python train.py --vocab_size=8192 --norm_eps=1e-05 --qk_norm=false --init_std_o=0.0133 --init_out_by_depth=true --dataset="wikipedia_en"
Each number is 128 + 32 x the weight over the matrix's rms, rounded and kept within 0 to 255. Layers, rows and columns count from 0. Numbers have three digits each.

# layer 7 MLP up, 128x64, rms 0.284, rows 71-120, columns 0-63
135160126106124133151151129119159135068131079139131115137097094080150101123106155149187139123106136116080102129100129132133161167124110092104102147130155148142188142100170088153144111085148127
139151152129100098114099119120133113176166099126086075074111118115116106166116065128102214125180122089113161147140101174161141150116052104131145164110118157113144157146136079203171130076131151
096123064106108122204163173086138160146123120034112108074117134103150115110173135170137139064126151199127100192182127078121101136151160133084140087137090121159119095160153115163091128163108181
133070111103075144114075147135185124102183115156080117098111132116155140099129165123110152151118083118066114128090129167127160151180084158172119097147125145110146143139176108132131129109090187
103128141147127186089151109109066149137120168162132109144109110140092104123179145092119115181111124127078108157129154158089175142084153069125132129170079200157137107088119119137139119153099106
107117132136078139106165122161126147120118154166162084100171135160165148174117099115103115118152087117101182098098101128121115106129132110166135165187125114139104128124114146088116111151172129
128097157127100120129157139087075170138148167169100126144184151171117085151129138150103184093106163119144134145106134116067168125115110112147198146119132225083116120085143119119182090021061131
098118118126112170146116100126120194159124137125137116145154116127085113108112117106114153150096137194100151107125071150063165135112118137166149125182135114179077115163150170081154134126085081
110130133094134106151133135133201144172175175162111096138120083162091146129126157164067132156124133161142150139120113051150072042202117166156130129114132146147122130116105111070111141129108108
134122111162064092122158125156187117093164144140174117074103152129146126115121151170149167133108128155142093134175102100118071113112180119157181119163145145117110064124076106153110066133161110
129122075146111089115167179107119164094059161145152141124165172125102163090135089124110124125124133118158100169129106108172100138142157153089148116127168152134112159135060142144106080117182100
069124137095088158104084136100132142140164115129169134062122160109130171121131109144154097197114152168126163156143111182152110132117106118171158142098145112111118096088099154126138126104151074
081132103097179230146126103132069095182142184097110078145176150087144102138127186085097159152125102064180081134123120157114179135133123154112108129133141148117188110105140099168121109091092113
162107106177129173093135119133172112095132167156118070091155155123109072146126129108085124092131102136149176181156112065147163087168123116126134114130097108133080107102158141146137173177163089
066147163147087092121148118099194205162090100131142103144170099101149115116100084109088114105107178135154113131164106144118158119125150186171111150185151157133121080075112092115124100173085125
116194146079059075214156158080141180172092089139130142129153159130112106136130112116115130136064168113150105163117071092141099156152088125126172149185102172108135114064095083156156055138164133
070115105187134077196066222103045182156126140060079145184104197148133095081140066176120142107150158125178085086082132050108133149179192160143144111178136175178118113154080120191124062119082096
155155130070118095163110135100107172113137156151168091078157084114173124124131149135149072172112187108166104158058111130094097111162097150117124161169130105136183156112096111127124124112099177
097098132097169148192149140116219153154110156147179157105145088122106102115148088088112116147151180071117144074100048111084134184147174152148123080239142125082082116162083119127133106140104046
128094128103117132110125118134144133097135099091131137146147130107138105167092175088112126174135169163160150088074140176158113122141069133124143155158190143162123144122086093113152130148133044
135076150078177082111181156197142148143163130111124113105155188074160153148124152151139152122147145116124115172076093115108103125131082113072147137117141196157098065089139140112119093182074116
101122144089106133168076193083099137176179105104181095158106117191107083142131125104143098159177128068097126116148141123101140201167115159101098118107131123139164140070117175171116156178095111
170106110111189143106129150159255162169129126090095086107127187105075120073171153116102167117121139162133144107112072074124058117126114123110081146150072148151082139121078152143139125223225074
181178133132147136091144136163107110088107081102119190161097061115149113134124146112153114137142102135097158088137232140176127120167113128124119050087099076104185195131132168061077134141122106
153125127124173123128130168111136121129134116130116108162147077113132091095162137140147098110097159124164078143124122127186167183119102158132127158062047114149070160147134125099140125089100130
175135120096120087160151125079170126114127107178084158110149120147146153121175112165155158141141147150074132116100144064093137150118072123134149095095156165128139130125110158080181137121120138
115157078120149123098127143135107167243095095176153131131144107123165043123181180167179092168162110107074078105099090095092084158108165179157107131104112105091176127116143141139123133073111122
115110157139126199215027078176169153187081213117084116201109141104153155079188128072093114147067165187111078091138114118124096128189164082100149187101106127138093091155152114102181030097152098
105067138091180119152096142092176193166135186109160139139132127120114166113070074121146163135194112029179144145166136083129146112118111110120110076137132124120088123104093092132183150151139116
114144105157077137145106119168094189132086166159192131113113123097106074103102074162111146151146111121170135128095077076106130116192131135064188130160166138198177143126125106108125095101145107
116116105117115164138119172114092124139096095168154157163092147121122175147170105182087107117148134147126201103119142173137110145086140086094115141111125101101151158110088129160093067131134137
123107132126119080132105156139123111147153141132132111094120118115089140089145099167153097100145173172115135185192133152170105114080097129082123152136114175170120114069112087116163082165126189
078082061112104137113113180113181133104144196117088119111154103117156124133148129129132165145142114142124167069171080133091140108140134151148183192118134156125082098112151119098101100108141149
095141090148125134133128117111141129080149134119136140141148103202142100133183126147090177110063084122102115156109107128146165129104145081083154138107125134147166173166076111133134150146154087
116128117072088128098086143095179118145129102149104152097192183163135081092135126118135126167120131163148136051097087124114148161120158144164110107191124141116124093148169043172164160129126081
106094141169037095128107158081139221117076106140119126121178142136094131038111109080130145145136131167190068139097141164142183131160150127093142135108129084115111123129206130100135103147160155
127096120143122108120139170154092197098112125094152156119178167102106069107091141163117043139135141110187158177102158084054151165157140117179114118117030133151132151143111092111125129109136148
122116154110148188146120148163114115108075121154091125141067110117112145107085169113110122129109136136135141139091165167142138132174087125148130167137128123151171128150057087162170113162110059
134168101125123115091141150113154152149140143137111087143192176152131088163096135156075144044159118137132055147112131032112085137175109195100146146132121201155155082169166148127178142065088097
143118150139099187127114112104098123117205119162170102066156134162163066169104111136104095093186153140167163127140118126143098151101074104125106137142149170139125078122125147124120089142119085
083155126101181133115140132115143121092137210126135116165110128106030142098142103169146153117174171156111254189084105130083095125126180079072219190113118189165109180177026086094125152089147056
076174070105154133197095116115150157094104149164132090173188111180130156127119137070180168135120077122156110125165106120060107098165160047163078151197104152197137141124094074117154098171126081
142136118074197123119142152110118154111182110143120143075151149116009143163126108204140127083156127134135127112083145139047096106155110103103173176143129210123086114130157128118144099108146162
209084116066193124168123131137153134107074110163160040164105137098192116140094133130186172120119122149190133094100137116148080128122138141111120138133133131150104128168089045083151163117092062
143126141121091144137107088134134105096108135125111126169132114067144093151159122111130108128121152136142141111131160165160166217104144122170115133091077120116165116106090103157195159148108153
126099111096122114171130176122150172101085125127163128142157159139087179042112183116114116173138157141157123104145109103131132062156127143101087086193119044153122166095162081135122112161157165
142088094175095120168107092092111137119155163182165146104168105124141121129167106162133086121132112096087105148140122100101123140160134117185130182121152128170078129074100132123156137099150115
089139128167103160095138133135121160140116173139183088108137114136128107125173151166099059138087165078119179166107071148118096066132116115120096190169130142116151160138114142091088121109152165
127180095113116140094084167085081164145132171190124107138134159167079111150137146114068117146129112096177122182147128120194089115084136161135109125161070133149126092087111098159160130155152103
163088157098168117149153144147126133169115131100102119147163154090132105130088127119109108129127113165106104100096149129162142033127124065060138131159110159110171120147135122120170101152145128
# layer 7 MLP down (transposed), 128x64, rms 0.205, rows 71-120, columns 0-63
109129109129110171164134077153100135161109085122157140093097111112128143153105139076143123127154094100144138143118193118110174135080155169150122133108085155139126117100140139084102147185133124
150086087118120097133150136106146115162137091168107087170117114179140191143132124185098079110089143200053154111124158122127124143148130146095112152123131095120154096146127142094094159184129082
124135140106125118162137137098172116080100117158095159157155116133089152094144170128140131124162117134153160110138077128112150111108122088140104110105144106100168102129123147111168126146132155
082083151105138116057138099125121105170138117150152114127067149174168174071116181093140184106153102120122191155097159146102095031131110138083140103195130150123081129142176132186076132165135130
167163143110222130115105102090089070126129164086131130143112134164129119124188137086109103107114136126157133100107168106165147156163140104098131150113109117130140104142099124095083133136161148
166136117087093140134096135105151096116092102104097165099124119137131115111150151167133152125134133154129154082149200102126149109156133124153104157146098154153141126072129141089090135152130110
113157125132134175065174102141128212101150199104137070122101091205073133197132163104188063192170118062179076127195092145140107114168097155052093113148075093211141122134079110154063169102114108
106132094171177100120111135124121072101122132163088134082079143172150089193157158153177140081120106168107127104141090132141083173156187130124112155109099139175140092118090148136104102157142123
144116156144069134140141144111080167070104085098113150135183142085165101124140073143145133100131129103132110168114196194144137200036143111166113127107139151116172164049098120137153100159090167
143132174150108067174127111212130145101141128145103129073093148090111075056094155140138135182149139116110056179103115129119124107120141135125135100119124139122172145094164126135194088167130141
117103068151088116117113082133128109100129134160178165105087141154146083144138107134112145143176142148096090103116101114149125116138138136172131130133135180104103068147157116098159167174122160
179123127126126156064068140119112119156078126127134119082136118075138153163119105146147125139109129121168131173134139152152116140135083124146141184083082145183048148133062167079183187118169124
135117134113161148084120098142183176160170082164068180120097172133074124099084105128128119098056131202050112093160083093180183119196161122096132142151149154121000122138131144120164195166086132
142150100129137096163070164188110149058144083121102078134128128086123126204131118144149092132166140096119152104112176092119163073129150128123070122136142096100151146154165164178098198147080114
147127186109171150135105076144145155121121082074123141046129140149101125120131083107155135105066105145101086114105171088138141155137082159108137147178160092149140151140157129151189116079150220
157119126174208193047091080131148084085127194149105081070133116066125161115115124118193128026129069094121090115135111170106121158244146130108135149132152190151129170138149191129026124174137094
108108113053104161062168061099172118108087115170179101120154091135141140182212105120116119160081146117069138147140174159165061131123035110122135208131066028157198162104130157138184207115100164
155102131147074148072125169127200086127062134138185130113127137142110134133154091103117121128148125116136141146150163047173098126111140092121146130128131118208108143084143115167085115133129138
106156191126153125220121159143103102165074134113128202140161140067156134179111100081133126114153106096176144062133165136093087105139168170090082112152154133070097158146152165085088062166130060
126141130120130123157124127114166113071106130149128170142107133130104154123136159143141115102137122119121142095166087121102138126139123108166110091115147105119144113125124138114140146135154122
080093143132084140121178157159064142156116084122177105154128096078104152076100091164116092119159166106137182107167176130147165111062169200139099112141154132103112210159049149131037137116183136
132151151105102131138107144099127153131082141173092148104125110125125114110151133149131122110158119110134146157164097118106176090100111115177112117124159149109148135120101143110166145131093140
140089120214071178125122152141076101174150166111179124135124057174172169164061142202123110082082092108189062140208088074161151104120119198200134094121148069113161118090153160067134117076085109
122100130124141148131119169118182168124171092139082012136165195101074107081119087169094117168205175098158058138064033179143164149137154078105168161162085183162141159099095114173160106118092097
174122173110145163146139120090102165116082132132139185102153128163141109083155136104161104111120085141163119142137156119115160103125114075149070130112142103131087078158145132121151141113112164
099119082135095183204161110124135152160142110129218143142140125100096125099139101142140145094105106136111146105125114081150120165123125119149160132129096166104101153142111059133115129117162094
137122145104108111143132156106160124059122119130118134143120137143136157101129125151122123111153125147131154125158085126116142121120128110114133103118143102121165109112096154108146139129134152
155173038110061067077151183078130103080138024142146107127171151134148112166114135214146164127161138089136178177062137084137153123101123175161119112174153091173104157104091084197040189168123126
111156164154106143112113115076200123088195044147109115136134091122098199146123162154125088168117079149068219160130151177106092115055168114131129151114110047105130155148148117117190096140119142
131176115148136084127126147142159106072186159103091133109161182176169150150082166115119178111111108151065113144161123052107118087124114146103141148107163102123108067069125111138130200173129131
084101129086140159122138125110153099134115153110147186102144115155113104119136078115138167108106135174126072151129094102125105122128157165164147169167143155158115154084082133132117116103138156
121073198103166139041114121122168183118142105163098176093121131120136092099111096130154061125139160154125146149151148172101154056119173113182094136113156125107093144165118100116060138194124136
125111186147136120145192157085026092074107091151162111109099132144162096151136061112105154116188091079121194165153105142137148139140128173176141192162086128092142137130124092136125106098082135
132120162125126152187134089133101118128137088092144152072112154108137109161110159130107196120134093106141129110096172108144116112158131151112116108179108149110107074145113146117139177129121136
155156161119139133114090111074111080117103132165140174131036122158116069167146066103111129077105093094177131152131141107169091112128153096140142125147177146201123112153128093197141108158161174
130109111136087141101127081155094093207178136128159142163139151121199158108142096184117099100172119101090182136081135186106105073121097127163146098145153169076203140184074135111122122067079099
123089078081151086189118148073177097166123095132082086131063164163184153127159131119161201141161145111082135116127102117192093081153114120132162144133118159077138094132186102141112128164150098
120112163109167140094112162105109116144125163142120158124150124158140136088140162131127139125130146122127129138133107096091189138117074102162115173113148161134127090129072100122125116093125123
123126144127113127034127175125103106227168156126120115175139115025214180148143136121111103150082161142077137062132101099128195132110100119174171111102123188135095124121139159084061113112123125
127146116112122118126110153152099129127099137158091169164112122131107150100140173156161098160128136124127113113161100100119188106142150129148099100131102117123115096146123137128137114115104141
081093117106073179056147122126157087054090120171196255169035086189109183115114040125132166089160065122165239143134116150108092181086168155116160134120126194148093118152131109160156077124074138
172090097180090135096103132091057134148112114116171200112174129101202172126164129125175152042113096134099142086147168084066051180177124108240114124064081143062138117159168092144189146125185117
084132119152096181125215126104129073188150166088089085139213160166190117089097139097139158234099123126146121134100090129157086106161143114181075072161122078125154162109171116088072125153086109
118138151124113109151126158099184129091113116143118130114147146120109137114148148148141132131166102125151126108144089117136139100100103119125092114078136085124188098143096176117142142139142181
102182136146139160198145147111109127156124140094124126170126144127110134126103171057093089137054142090168144068104115187174118117166174139087076117081100138136164183148128109148120142121117096
115113145180173114081126119142119098090202151123164136128158079061192069132145089145155100112119128177092094128143093093055147132115155161123158180121162151085137091151092171118137194078125143
105097135149154135125189172116062077101186084111136129118177105127115137145131123083163150154158128141126150130101132135142185099098146123120108045125156107076153144133140073156106167114127163
121091125096109085119137158117142150183161132152110137142143155119142145071116122078161166081163073204105164124125167141119139136098125077160130131079088099165124074093146139193138121128127108
103091160163130165193149136162079154176116115122172133128140065056143171158135127135159143152139143137175080106135175072125162110154123100148148123143094083088129178129100096095060148046125096
119104134171088085111138152155188167119106130073141126141120136130147094087175058140171146163130155141118058143119133101143091107129139139178165075126111148168142186139136144150094087124102057